Each number is 200 + 40 x the weight over its row's rms, rounded and kept within 0 to 999. Layers, rows and columns count from 0. The size before them is the row's rms in percent of the matrix's.

# layer 10 MLP up, 640x160, rms 0.193, rows 428-471, columns 80-159
103,163,231,233,198,197,157,221,189,208,155,198,281,136,140,232,183,208,232,137,219,155,163,287,176,174,231,215,184,119,158,205,182,186,173,230,213,167,194,158,201,166,263,211,181,201,133,236,242,207,207,226,194,151,224,168,190,204,165,153,200,196,143,191,152,158,250,272,303,180,155,192,199,214,172,128,67,292,236,239,181
094,234,107,180,175,199,174,222,176,188,198,183,194,139,179,227,169,194,165,164,168,191,173,147,183,183,208,236,236,230,230,105,143,263,197,238,243,201,176,199,216,162,221,215,232,309,171,201,157,223,204,191,98,211,232,149,238,199,183,193,250,194,191,232,192,211,227,185,238,238,141,163,209,225,176,208,241,158,179,230,229
105,221,197,193,273,179,171,181,214,275,211,223,202,215,171,192,245,235,209,227,103,207,294,207,198,169,213,202,234,219,208,150,282,126,205,222,180,199,206,225,227,190,227,234,146,132,285,202,220,257,163,180,268,229,232,186,209,128,163,236,169,216,238,251,205,178,187,211,158,205,199,158,215,175,260,248,159,196,169,142,215
102,215,248,145,210,219,157,121,231,141,195,189,144,271,194,230,110,202,280,184,180,213,198,240,131,180,224,133,122,197,206,272,244,167,220,184,211,137,172,132,195,245,195,195,245,233,163,152,172,285,155,176,198,187,189,212,191,156,140,154,231,232,202,200,161,208,160,183,202,221,153,229,210,236,160,217,224,199,237,212,124
099,248,178,184,249,231,204,166,211,208,237,179,245,193,223,173,219,189,221,164,183,249,268,255,252,193,151,256,259,236,223,183,186,218,275,218,131,202,89,177,164,133,214,176,180,217,223,219,181,272,204,208,275,289,169,212,167,213,212,156,152,147,250,202,189,187,189,239,182,176,219,140,221,192,256,268,154,276,226,175,221
112,220,152,184,229,194,177,176,155,162,262,144,223,278,132,189,196,232,173,181,161,159,236,149,178,194,164,190,242,154,238,207,189,260,205,246,254,215,193,200,256,231,245,282,189,209,136,201,225,160,142,148,175,285,203,178,179,184,200,206,245,113,282,237,242,198,212,259,192,250,265,225,171,189,180,309,219,258,179,179,194
103,217,240,208,138,285,164,211,269,163,256,260,179,191,265,226,188,145,188,277,220,246,229,205,204,166,234,145,234,177,133,223,153,184,212,165,160,188,202,231,180,236,170,208,197,135,269,253,286,166,214,175,263,156,210,245,263,197,159,173,195,213,193,166,219,188,198,239,195,168,151,203,180,148,186,134,224,203,188,252,122
091,142,188,235,137,228,190,235,171,178,187,126,134,221,181,203,248,129,257,285,133,186,233,186,242,204,210,166,179,211,134,136,196,171,223,191,185,204,160,235,254,194,267,163,193,185,211,177,244,166,155,172,111,203,218,224,115,215,225,216,101,230,238,208,195,220,222,199,242,179,157,171,189,138,126,164,186,200,253,225,171
099,177,251,146,216,233,188,180,164,191,208,166,214,239,220,151,265,224,192,177,133,213,194,219,259,178,166,224,250,146,197,217,224,227,224,187,177,151,172,216,156,143,191,185,258,108,294,210,192,107,196,151,182,209,227,240,233,189,173,258,241,188,260,163,243,265,219,168,238,189,204,218,208,261,171,134,195,187,218,169,172
113,188,186,275,159,187,134,202,218,294,245,209,175,240,203,281,160,200,212,215,202,166,130,223,250,164,204,243,200,268,198,168,206,203,204,171,178,218,206,220,233,137,181,237,173,265,171,168,303,207,186,177,248,224,246,169,224,227,198,259,260,239,244,196,193,138,252,170,225,199,193,226,244,211,181,237,202,193,202,202,175
096,218,204,268,162,169,205,153,170,151,222,224,193,214,160,261,211,219,230,184,241,175,204,183,222,210,202,183,212,206,161,184,143,145,260,188,145,209,177,245,239,232,237,191,185,235,208,215,181,167,164,275,241,137,250,167,196,221,242,137,215,207,268,149,151,183,191,149,296,206,180,196,219,150,171,196,225,190,225,150,225
101,143,210,201,223,173,302,119,200,193,143,207,174,201,209,148,226,207,142,196,169,189,218,201,211,252,199,241,222,157,179,215,327,228,169,151,182,186,218,279,303,218,266,217,222,166,248,176,229,207,164,200,276,200,189,240,196,210,249,229,179,218,222,185,235,171,104,129,173,170,174,141,188,209,201,242,114,208,250,242,231
098,225,188,171,206,120,168,179,169,159,102,215,199,229,155,206,217,174,214,175,237,225,152,212,207,238,259,208,132,275,191,179,157,236,151,243,209,191,317,183,255,234,192,175,173,221,187,202,118,165,220,143,148,166,161,203,175,246,165,215,240,283,150,228,246,168,198,238,167,275,216,253,98,177,180,227,158,162,136,254,254
100,233,139,250,211,150,158,151,151,170,198,196,193,249,143,245,214,244,210,123,158,199,98,170,171,146,271,125,228,177,221,190,185,152,178,148,175,198,192,222,179,210,238,221,259,191,64,175,184,169,221,203,181,238,161,172,110,267,186,169,192,175,186,204,166,220,182,177,215,129,197,245,169,189,240,249,239,158,185,215,167
101,212,197,207,276,242,221,153,199,258,190,165,197,194,162,165,123,256,194,146,198,279,175,183,203,194,270,263,180,199,205,187,238,207,278,231,155,170,162,213,207,152,244,158,214,145,234,251,230,160,202,163,286,221,157,228,247,200,138,110,234,262,251,211,208,270,175,164,208,143,243,186,213,184,212,167,198,184,227,151,153
108,132,193,190,290,153,217,191,228,169,159,220,215,234,167,175,152,208,183,246,200,166,178,159,185,242,162,150,237,171,301,221,111,240,235,217,157,250,174,163,149,123,253,229,202,172,199,231,168,175,185,232,146,179,208,190,244,199,250,152,169,282,206,208,206,196,145,247,195,203,161,134,98,219,178,257,251,254,188,236,211
098,190,255,185,229,205,192,234,180,150,244,187,203,233,204,183,240,201,160,188,232,174,214,184,196,182,227,221,219,191,186,143,163,178,197,146,134,186,235,110,184,193,222,275,242,202,184,159,270,235,187,233,162,223,123,295,122,192,212,201,209,191,178,234,182,150,157,207,164,234,176,254,241,164,213,124,249,217,212,258,210
107,176,181,187,266,230,186,112,162,185,253,181,193,237,195,171,273,243,206,212,163,275,223,171,172,226,202,205,101,254,178,184,215,255,197,228,270,171,212,172,173,227,237,148,207,176,234,227,220,151,219,193,249,215,215,165,237,159,229,172,170,192,220,170,234,204,299,288,279,163,208,205,155,213,249,169,142,199,177,153,147
076,199,152,205,201,246,167,236,206,194,200,191,157,207,207,150,241,191,207,174,179,227,176,183,211,239,145,183,213,72,279,215,271,131,213,252,167,165,156,155,204,191,256,182,235,202,216,230,236,185,217,221,185,174,183,171,201,180,202,242,128,141,190,123,174,180,164,205,250,210,206,179,221,251,246,202,240,177,257,181,204
094,186,194,264,224,174,219,135,132,138,236,190,264,196,210,246,249,232,124,238,148,262,157,131,249,237,202,244,204,185,167,206,214,246,195,210,162,267,149,225,244,205,224,185,217,186,166,233,165,202,257,212,120,233,202,239,224,196,144,192,204,176,203,229,227,229,210,222,217,205,135,220,200,165,195,195,268,204,221,183,256
099,98,170,250,185,204,193,220,218,221,210,195,186,222,184,204,233,236,150,161,259,227,236,245,178,173,245,205,218,206,96,191,128,108,268,231,171,160,206,170,169,156,189,246,210,124,187,192,212,191,247,203,275,146,171,177,295,186,135,157,224,178,183,226,254,208,165,245,165,221,173,212,231,203,165,192,223,270,145,131,178
105,175,239,160,201,242,169,177,146,304,215,219,151,205,173,210,159,185,217,154,228,196,224,239,202,199,175,274,160,161,219,208,143,182,223,194,227,204,140,214,177,220,227,185,201,211,284,212,183,216,263,186,172,203,213,174,182,126,159,137,162,95,205,147,177,170,168,193,240,175,223,145,166,158,179,220,230,201,234,208,263
101,148,208,230,185,160,207,178,249,168,230,188,189,238,225,201,231,202,202,239,221,190,209,257,258,225,218,248,204,150,219,145,244,167,178,290,223,297,216,192,229,179,237,197,202,159,211,168,293,283,212,261,234,154,144,201,243,243,209,227,155,222,237,187,227,156,189,188,180,306,234,255,218,269,200,165,257,147,228,251,216
108,208,191,249,223,234,242,185,206,241,123,156,162,242,189,190,212,188,248,163,154,242,282,179,226,234,184,188,191,228,178,180,219,235,182,185,174,231,182,199,251,203,251,154,253,188,176,134,224,225,190,209,210,176,149,162,122,138,185,220,154,218,197,197,199,248,165,127,242,186,277,169,180,264,280,183,258,243,261,198,220
106,234,244,253,218,255,244,220,213,164,168,280,193,227,161,179,136,220,250,211,175,171,154,104,285,210,238,245,177,232,154,155,187,195,231,175,186,238,222,237,191,205,219,206,159,136,273,126,226,161,162,202,162,214,180,159,239,229,235,243,228,164,221,182,133,185,113,187,167,131,195,233,161,224,197,181,174,194,222,199,226
108,174,180,213,233,212,195,89,174,150,143,232,166,232,188,171,152,207,217,163,193,230,256,225,232,148,213,200,263,176,216,283,119,202,207,235,166,248,187,166,183,295,247,220,215,251,190,201,187,231,227,283,243,172,217,168,288,161,257,247,198,240,246,184,167,197,183,207,191,204,203,179,194,252,206,268,168,118,204,233,182
105,198,185,246,155,204,203,235,188,184,209,153,147,191,255,254,185,215,189,232,253,273,173,227,159,168,250,151,203,264,108,149,251,201,175,225,137,182,187,188,245,178,237,116,173,262,172,193,237,203,197,214,207,159,199,278,234,113,198,247,192,156,199,218,147,236,210,222,270,201,226,89,255,229,212,157,276,127,260,234,186
099,146,158,202,202,190,256,228,212,193,199,202,224,187,203,192,168,228,163,190,103,265,220,97,148,122,264,249,208,192,176,171,199,213,189,156,248,265,216,161,183,237,175,222,211,153,206,232,226,245,175,162,264,192,219,185,167,209,227,277,189,229,241,161,192,239,220,125,163,264,277,169,187,165,240,225,205,158,196,225,168
098,255,221,244,282,202,202,222,222,190,254,231,144,145,214,127,198,159,203,169,221,181,174,253,186,155,204,226,153,197,157,156,184,243,166,268,180,245,203,135,172,199,198,283,192,215,291,201,162,243,240,169,208,154,226,203,160,247,180,212,253,182,186,138,258,163,191,277,204,201,155,115,200,136,182,155,240,181,192,243,182
106,247,210,255,141,197,153,235,235,211,172,117,190,205,150,229,170,233,226,202,209,234,204,196,257,164,200,172,236,165,170,168,204,170,200,179,178,229,215,218,206,192,250,220,222,192,231,114,190,194,143,261,274,149,238,199,266,216,256,167,192,216,274,178,176,268,138,245,195,177,203,240,261,239,211,149,215,115,211,252,239
091,195,162,277,148,222,160,225,120,214,275,202,215,182,266,205,257,280,230,169,111,158,224,259,273,245,194,208,207,214,197,178,181,226,160,230,211,217,207,188,198,153,221,153,185,224,134,195,211,203,153,203,147,261,206,192,207,225,272,153,234,182,187,188,290,251,216,191,212,241,133,222,187,244,160,170,162,219,218,222,202
107,177,198,203,170,243,282,213,226,219,230,237,182,172,127,141,180,232,188,191,203,269,142,247,214,186,170,172,203,167,179,205,249,252,201,179,210,245,217,205,267,216,157,188,255,181,238,209,226,142,178,194,205,271,343,206,199,210,212,223,183,231,242,184,211,168,202,173,244,196,231,159,179,208,187,211,200,232,161,130,171
111,135,197,162,202,191,186,222,151,167,151,164,212,149,142,229,273,216,263,124,141,228,229,207,189,120,204,133,145,209,188,195,236,214,174,184,157,209,199,258,210,167,195,205,200,176,236,152,239,139,193,153,184,223,173,240,262,256,183,243,176,196,191,204,214,153,185,245,152,245,138,196,227,224,207,234,264,191,165,168,245
098,224,234,197,130,218,165,192,215,258,132,139,246,156,164,238,178,203,193,185,260,186,160,221,272,151,245,248,212,209,213,194,232,256,208,227,222,189,96,178,227,204,161,176,202,146,167,159,198,201,205,184,193,234,181,212,199,182,166,177,281,289,209,183,187,192,210,141,265,215,214,217,237,256,202,247,249,253,239,181,109
099,139,235,257,209,276,194,270,201,179,153,249,247,185,161,186,185,233,173,241,158,140,83,274,215,174,172,189,273,183,180,172,191,178,253,217,209,166,164,220,210,202,182,177,187,217,244,229,209,250,209,134,259,182,151,197,157,147,196,172,118,161,258,209,231,201,212,234,221,159,264,201,205,219,200,190,218,177,212,148,212
099,228,234,177,186,271,102,277,162,191,178,188,197,174,230,215,203,222,178,188,226,260,126,193,159,147,180,191,276,235,169,158,187,167,198,189,239,154,157,183,193,207,174,161,208,161,230,260,166,123,194,291,224,203,192,193,178,222,195,186,179,196,269,226,219,205,187,190,164,158,213,279,183,219,203,273,154,216,232,206,183
101,146,183,218,221,245,200,148,219,188,183,212,227,147,200,255,238,229,154,176,214,215,148,203,262,265,183,254,186,230,165,243,124,133,201,150,195,203,136,145,154,182,201,167,177,94,226,210,243,187,263,185,216,232,236,242,170,177,246,178,148,174,200,201,195,129,169,225,212,196,188,192,198,192,173,114,179,202,240,208,182
099,137,247,179,158,263,147,224,210,194,157,189,196,187,275,221,224,249,222,123,199,194,241,169,249,151,238,166,193,222,189,278,244,244,234,134,159,165,164,195,199,188,247,227,257,166,269,226,208,100,205,151,292,264,179,194,217,136,142,170,229,163,161,242,192,174,177,239,206,206,158,198,208,208,146,219,159,249,232,168,153
102,248,227,194,134,259,221,174,237,185,179,254,260,243,244,217,178,224,202,160,238,167,128,189,234,196,218,153,207,245,171,281,182,158,254,229,187,154,232,214,179,233,195,169,205,134,268,212,217,207,146,254,191,245,198,118,195,227,264,217,215,157,186,221,209,185,151,180,191,197,225,254,235,173,221,225,182,192,233,246,228
097,168,226,196,213,222,234,202,170,182,204,185,224,153,235,163,215,173,239,191,265,233,149,231,165,154,90,175,180,204,203,169,207,177,250,206,257,281,244,228,222,231,151,229,163,168,214,184,169,191,186,199,206,241,292,199,138,143,190,160,200,247,207,237,163,235,249,156,212,210,228,145,222,216,249,206,202,187,255,203,104
105,174,202,248,263,159,194,235,190,234,180,133,149,255,140,233,195,193,200,174,232,228,215,163,165,205,152,205,220,161,169,228,174,193,196,233,108,215,278,133,197,182,256,254,212,150,223,202,244,143,216,212,170,201,209,212,153,200,190,248,180,129,263,266,185,202,185,248,202,232,213,197,175,177,228,202,138,187,150,141,126
092,130,208,220,211,213,207,272,191,270,238,234,201,141,263,223,170,211,185,162,238,201,206,127,259,96,208,160,275,173,135,193,237,225,182,163,171,264,209,123,221,175,158,251,231,207,188,190,233,170,130,108,204,227,218,208,199,135,308,231,173,263,147,235,179,186,219,176,198,209,147,207,247,213,273,178,168,188,244,165,215
102,242,194,131,184,163,185,216,165,272,172,195,201,144,215,194,128,247,230,199,216,166,178,206,202,214,252,162,246,211,123,157,229,153,183,151,224,194,184,290,174,217,275,201,223,199,117,232,229,202,232,223,188,258,183,210,204,262,207,242,192,132,250,212,154,190,171,179,190,197,232,162,197,216,185,226,244,213,189,206,195
094,244,225,252,259,243,112,216,94,186,207,251,226,198,231,225,212,250,247,149,201,217,157,200,220,176,184,230,181,241,246,176,217,217,295,132,242,183,200,205,149,197,223,244,203,213,228,123,113,237,123,216,199,229,172,243,155,179,197,232,200,202,183,211,205,251,173,214,233,128,202,260,204,210,227,225,162,182,240,149,151
# layer 10 MLP down (transposed), 640x160, rms 0.138, rows 428-471, columns 80-159
087,237,98,148,151,162,216,260,130,178,202,217,215,187,305,205,215,189,177,177,224,185,241,238,195,145,268,153,189,269,210,165,244,270,164,202,205,267,215,201,112,205,242,245,230,287,218,153,300,163,213,165,247,222,224,247,227,173,145,136,200,189,247,214,156,231,184,209,214,136,191,249,227,320,198,152,139,196,255,189,219
095,147,296,188,208,169,178,159,225,212,189,215,144,196,187,133,321,178,181,210,200,158,176,250,159,254,179,241,181,141,169,236,189,187,202,167,209,233,158,290,161,198,140,184,166,218,258,162,283,168,225,196,243,243,156,186,164,139,133,174,182,168,193,274,155,190,107,238,222,227,239,166,245,220,188,210,140,110,233,212,155
096,174,202,253,187,129,108,116,223,165,152,214,185,165,184,184,150,194,149,229,198,149,172,179,173,244,210,148,124,136,238,192,169,184,237,201,241,218,179,198,197,177,218,242,213,219,242,212,240,214,246,284,165,275,229,143,179,242,228,219,199,227,238,210,161,179,264,178,177,167,271,195,215,227,209,173,236,182,137,241,247
111,135,127,148,246,198,146,233,176,203,203,185,237,322,182,252,194,239,272,255,228,245,208,267,97,171,194,241,207,158,162,198,223,263,170,155,165,171,160,129,179,175,217,151,223,208,161,182,214,232,232,185,234,156,192,219,148,197,160,226,213,231,180,211,173,260,117,195,197,189,232,224,188,183,161,202,186,244,289,170,164
091,223,257,183,187,237,234,217,120,174,256,209,283,170,198,179,201,128,159,193,218,141,200,239,243,177,178,130,225,211,190,250,190,188,181,199,194,161,262,166,223,127,235,193,159,200,211,223,259,169,244,173,243,244,205,278,257,217,200,151,207,186,271,282,226,172,151,212,243,268,188,189,214,206,258,196,183,240,204,215,237
097,206,284,136,187,130,244,198,244,153,126,157,193,197,221,151,189,211,213,161,193,195,153,251,261,145,184,139,205,263,162,170,189,145,249,138,146,184,301,159,182,212,247,257,221,170,183,244,169,168,202,214,126,160,204,180,225,255,181,178,221,200,176,194,182,185,121,208,195,224,174,198,167,210,197,198,196,218,158,242,202
104,231,212,176,162,235,260,197,217,274,219,150,234,249,203,206,201,207,237,282,220,192,174,262,198,289,218,209,181,182,234,169,194,117,258,232,225,264,204,270,118,221,161,188,260,229,171,219,283,189,234,198,185,224,169,170,161,202,159,220,129,154,172,210,77,180,213,205,163,189,184,225,203,145,183,192,226,237,184,114,170
100,189,94,150,140,244,159,211,157,237,167,152,184,202,236,200,216,198,175,245,300,210,163,206,155,175,214,219,216,233,202,155,155,163,216,206,281,111,225,222,194,148,142,228,226,227,225,252,145,207,214,171,233,255,228,152,248,140,257,239,224,260,202,227,200,202,226,204,217,145,175,255,171,222,151,202,207,187,176,213,211
093,188,202,250,260,185,250,197,175,204,150,203,212,252,144,185,238,229,245,205,158,174,222,150,192,204,201,120,195,170,191,230,200,248,133,223,191,280,238,154,213,160,266,220,152,317,198,186,182,246,173,230,253,156,245,191,175,311,205,172,174,243,113,163,201,227,118,193,138,211,142,160,222,229,218,286,226,251,196,278,145
124,190,137,171,182,197,136,178,182,154,167,244,161,182,246,279,219,201,236,226,242,278,228,274,179,292,137,216,200,238,193,234,211,192,223,195,230,192,274,150,174,245,161,208,192,228,166,115,250,198,129,238,219,225,152,201,158,192,196,200,285,193,272,170,117,195,178,204,232,222,168,214,102,160,205,195,142,202,149,137,180
094,168,178,230,216,168,265,261,219,223,171,176,212,263,126,228,253,229,163,106,229,228,225,194,243,233,154,239,231,224,156,172,205,199,167,184,195,195,261,186,240,232,165,149,188,144,179,205,102,226,249,166,241,213,193,270,176,207,170,153,169,181,185,159,179,140,218,179,194,261,232,255,193,189,246,217,130,189,265,180,215
103,215,165,261,229,279,171,176,215,174,190,139,249,189,236,247,217,207,243,249,107,115,236,216,292,223,191,167,234,197,218,192,177,235,212,168,170,222,111,157,132,159,184,218,211,265,185,186,195,209,214,203,215,185,175,190,171,172,231,197,185,263,171,252,221,116,184,168,151,133,254,211,117,209,230,173,156,274,217,231,179
095,213,192,324,206,195,173,187,230,138,187,244,167,156,202,164,221,156,234,192,204,122,265,207,116,198,229,218,232,217,134,164,219,217,226,252,205,209,166,136,129,175,263,202,234,215,112,252,206,253,203,201,248,122,204,135,200,198,207,196,220,180,180,225,241,265,187,220,234,219,176,176,202,198,158,199,260,204,194,197,243
086,201,215,100,230,206,180,127,225,176,250,171,204,167,193,155,176,263,170,211,182,242,214,229,137,226,251,253,214,164,245,169,288,179,188,179,190,255,173,176,210,156,162,172,209,165,193,158,150,183,231,89,156,181,135,179,187,231,170,192,184,280,221,137,177,244,185,254,242,210,180,262,181,223,231,232,233,185,197,205,180
097,176,171,210,251,267,217,218,226,228,209,204,201,206,101,250,259,205,179,262,134,147,206,213,155,181,214,232,250,204,182,140,218,195,212,144,171,259,229,177,219,212,204,210,192,217,204,174,185,226,181,275,216,203,164,297,262,134,236,151,222,257,169,199,203,247,207,201,194,173,173,214,182,246,190,230,249,216,201,197,187
092,180,193,145,170,205,325,208,204,165,223,163,185,221,236,208,212,169,160,245,231,220,78,161,241,180,157,122,153,188,219,183,197,194,219,201,182,128,214,168,260,137,213,202,242,162,243,270,227,102,210,183,197,165,262,262,230,166,288,184,191,154,251,268,192,279,202,228,234,198,239,197,186,279,167,215,167,221,131,208,81
113,246,170,217,193,132,254,200,222,221,215,248,212,260,235,305,261,251,221,160,246,227,166,187,229,211,219,247,186,228,309,244,200,221,218,179,211,244,173,192,176,157,222,165,231,261,202,209,192,210,182,172,250,244,153,191,229,238,210,241,142,204,233,174,219,238,212,178,161,189,251,206,222,200,181,157,150,189,252,226,180
102,173,207,200,205,221,212,218,217,184,212,166,209,161,193,178,217,209,206,212,230,271,144,209,165,190,199,217,113,292,230,201,136,243,203,221,221,211,194,254,245,209,114,148,246,165,220,213,246,245,156,220,202,148,213,280,217,277,137,197,175,209,174,150,165,204,218,226,128,219,200,202,235,268,189,232,144,263,179,149,261
108,152,156,125,218,249,167,193,275,170,247,158,179,190,289,199,173,168,235,233,275,200,134,194,186,263,125,174,142,185,239,128,175,127,155,220,185,248,176,204,208,179,150,201,191,203,144,219,145,194,231,233,195,169,175,270,180,184,231,172,229,167,272,298,163,230,264,202,157,189,274,271,157,148,172,191,217,291,248,190,188
109,212,213,223,197,194,177,193,175,216,227,209,287,259,239,202,186,202,165,175,264,273,187,154,220,177,268,240,215,217,191,137,269,236,131,209,204,217,281,246,198,143,167,211,176,225,251,207,137,212,134,240,267,181,151,246,228,173,203,126,217,224,180,222,161,148,229,197,180,251,108,208,145,165,250,211,215,190,211,184,181
101,307,216,239,268,232,267,232,242,221,146,183,196,137,219,194,193,203,226,246,128,174,238,169,221,230,200,127,200,191,295,225,175,158,181,253,214,182,130,217,180,185,255,231,139,258,194,103,185,192,208,246,183,241,174,219,181,187,186,217,149,213,155,124,164,242,167,122,190,207,273,180,159,99,134,197,245,185,194,166,212
097,139,233,244,264,102,154,158,177,117,269,293,180,96,268,220,163,198,221,239,177,248,241,178,239,169,217,183,251,169,152,170,259,249,194,168,225,216,193,175,226,214,242,229,221,180,205,175,183,256,177,201,196,197,181,168,188,228,170,169,181,241,239,236,238,95,248,231,236,218,205,164,221,225,240,203,170,196,221,214,240
097,165,238,193,233,152,240,182,313,163,227,154,159,210,292,235,148,196,248,179,142,219,147,233,236,174,229,217,179,248,219,170,181,215,245,315,171,278,230,243,188,232,155,193,197,212,214,156,133,220,144,277,119,146,224,162,168,120,231,202,166,269,225,204,198,166,158,165,289,138,215,225,250,115,217,223,210,227,154,180,201
101,342,239,174,174,161,197,178,182,214,225,302,201,188,216,235,122,198,230,175,179,201,165,107,233,231,180,225,184,201,202,133,237,207,121,221,224,139,208,158,241,169,207,218,189,166,189,217,217,100,113,231,263,175,163,163,202,285,215,156,233,115,265,199,153,195,214,189,205,225,302,269,143,161,146,155,212,224,166,199,224
101,205,144,215,288,170,227,115,200,216,178,184,182,238,229,190,192,226,187,103,171,198,217,148,177,206,213,138,251,148,235,189,219,197,232,117,173,201,223,177,262,187,214,198,205,233,206,196,181,241,118,166,194,178,224,200,252,152,216,186,181,270,161,169,110,239,178,164,237,217,184,231,165,193,223,245,191,239,158,264,184
103,137,139,198,263,192,234,155,237,246,150,192,229,252,138,185,169,299,246,168,172,185,243,216,233,199,183,162,196,206,188,236,136,202,144,246,147,138,130,120,253,214,227,186,175,191,130,260,208,231,162,218,152,170,188,226,173,229,177,245,255,206,234,192,258,299,191,208,160,244,245,146,276,197,227,225,227,221,211,185,252
103,109,241,147,125,197,203,89,250,192,182,200,194,177,116,147,183,212,202,201,244,217,183,215,260,216,207,189,175,172,151,146,185,181,252,229,212,227,150,161,231,96,227,237,171,209,209,249,264,200,264,166,230,176,168,175,198,273,231,250,183,214,193,108,202,261,252,141,223,229,182,192,250,181,181,222,256,192,199,223,196
096,194,257,151,258,282,180,246,136,183,199,167,149,138,155,177,196,198,204,200,157,157,140,219,158,198,166,207,213,166,203,196,216,144,216,261,258,226,283,226,246,164,244,171,178,134,206,163,207,263,213,289,173,133,172,254,130,187,219,242,199,239,265,181,222,125,272,176,292,214,269,196,185,221,198,205,208,229,235,189,216
091,166,220,214,231,170,206,241,144,203,158,139,239,242,233,229,230,181,134,227,168,190,138,254,173,183,173,253,166,307,184,150,152,230,170,186,114,183,175,190,182,219,202,168,173,184,255,194,281,240,168,162,190,206,123,116,244,229,143,216,177,211,117,191,297,245,238,198,171,263,157,232,168,129,244,177,259,217,175,197,259
101,174,252,231,222,219,189,219,221,221,163,223,160,92,327,178,162,166,194,186,250,228,174,183,221,186,275,197,181,225,201,222,235,191,166,227,174,191,243,238,139,262,162,136,175,239,172,186,242,148,168,169,210,189,136,178,260,223,169,216,225,236,210,194,191,213,250,118,221,232,256,181,130,212,163,186,256,296,141,164,261
096,158,216,263,208,111,171,209,273,193,156,271,192,217,212,272,124,173,164,214,193,187,229,181,249,143,122,256,261,277,246,163,206,245,192,203,177,149,215,217,241,214,273,153,252,151,188,228,180,179,203,176,188,207,248,259,149,227,203,244,249,224,184,185,177,166,247,299,199,211,181,124,304,193,246,233,156,262,224,198,211
107,197,186,129,139,139,191,173,227,275,188,241,222,266,162,183,144,278,178,171,204,240,190,171,237,189,196,276,182,189,216,158,153,175,224,159,184,182,227,216,241,216,170,209,222,142,238,168,206,250,165,214,239,187,267,235,203,212,333,222,224,287,186,159,190,144,149,212,163,106,167,186,185,184,171,208,190,234,160,179,210
111,162,206,181,265,214,197,240,147,177,156,166,203,175,231,136,239,164,285,181,188,258,107,239,151,223,205,234,303,254,170,147,201,163,196,187,222,212,142,226,195,203,130,162,233,200,133,139,143,227,224,197,203,99,134,235,190,239,193,182,142,186,199,222,151,212,177,261,125,209,283,152,153,171,170,171,172,185,202,229,192
095,245,258,122,207,174,198,192,194,157,125,196,223,167,238,170,200,166,175,205,170,165,179,145,257,143,214,150,234,179,222,212,225,149,171,188,174,172,174,193,181,234,232,197,152,200,106,233,170,144,201,185,215,115,236,213,161,213,149,165,185,180,184,211,164,234,225,200,170,263,202,227,258,279,207,191,236,132,210,181,198
099,168,194,109,229,232,222,288,136,180,190,114,160,223,186,140,190,247,206,250,168,192,244,230,205,260,206,210,177,235,158,141,253,215,188,188,211,207,192,283,249,213,162,151,262,191,196,248,271,191,223,149,266,234,204,145,167,171,186,183,219,146,265,163,216,182,223,175,291,182,128,167,221,140,152,158,193,191,132,172,265
100,151,183,193,220,193,254,247,274,232,262,227,277,179,194,167,211,168,185,231,151,243,213,97,204,221,155,230,231,167,231,206,204,191,205,152,217,256,180,218,256,237,207,213,148,198,158,216,104,241,174,238,204,231,234,222,149,187,223,179,159,211,119,173,250,206,172,279,169,109,210,158,190,204,239,228,141,156,166,230,241
095,251,177,211,181,149,184,192,182,231,166,201,183,204,340,244,217,131,198,226,245,209,177,151,173,175,252,208,171,168,134,147,212,186,197,231,258,159,277,268,188,237,203,215,205,206,216,238,207,227,148,257,252,154,240,200,185,155,227,266,204,234,183,218,211,150,133,163,123,219,174,173,133,240,199,215,275,197,230,241,168
119,171,101,186,135,178,214,216,272,214,201,197,166,148,211,215,248,172,235,113,198,235,159,263,178,209,182,127,194,216,228,262,187,184,218,225,192,226,206,203,186,212,70,237,212,228,215,131,198,154,293,165,207,188,83,175,212,237,223,165,158,166,245,248,157,144,165,190,256,267,198,199,204,220,191,225,144,148,240,194,272
105,227,244,181,293,156,230,361,208,125,171,124,174,165,252,172,210,212,233,246,169,205,195,115,190,224,138,207,164,108,199,157,113,251,175,164,158,183,198,213,238,208,178,225,236,220,242,148,175,187,228,213,196,204,216,205,218,166,163,201,195,205,248,207,115,182,121,205,217,152,197,133,185,224,186,250,169,225,193,223,185
090,160,157,286,217,187,225,190,262,256,252,183,212,235,210,153,196,153,117,236,263,248,177,166,222,185,257,281,163,194,197,184,215,275,252,183,221,178,187,238,226,225,284,219,185,261,213,147,148,189,159,143,218,148,164,155,181,227,238,227,177,150,227,240,233,120,147,234,220,229,241,187,248,244,247,231,268,221,214,217,196
088,172,157,246,198,200,299,173,231,212,204,186,209,147,147,211,201,107,137,183,181,246,247,134,199,201,250,243,239,261,226,229,268,185,204,254,163,268,228,215,267,184,134,162,232,169,168,195,147,140,170,221,224,294,172,260,186,225,235,140,234,202,256,186,201,204,236,254,240,239,253,179,232,194,142,254,187,154,260,165,173
090,221,194,195,217,215,218,220,228,134,171,154,232,192,192,208,257,217,213,186,137,181,234,219,154,181,213,219,174,242,193,190,175,288,236,217,225,120,207,204,135,217,270,188,165,288,203,230,143,167,260,182,206,227,256,171,225,236,90,191,257,85,222,194,240,169,226,270,169,211,201,202,166,168,204,235,216,248,192,202,226
105,142,210,259,230,200,222,240,154,198,224,156,146,193,225,240,251,299,234,102,138,192,240,229,212,152,256,251,159,175,183,248,227,108,127,111,162,187,133,247,159,191,172,198,197,139,245,199,233,204,177,186,206,229,203,192,227,252,148,120,217,266,214,194,224,135,221,207,189,209,154,164,211,191,194,237,238,148,182,212,228
104,156,194,214,237,178,215,245,200,222,220,120,206,191,247,175,268,205,123,177,275,212,199,251,176,239,205,182,204,155,212,128,224,191,245,240,235,168,181,203,239,176,159,240,180,233,170,247,238,194,186,148,188,254,191,231,205,261,239,179,172,229,192,143,189,158,199,188,96,236,191,197,209,217,209,144,242,229,199,188,208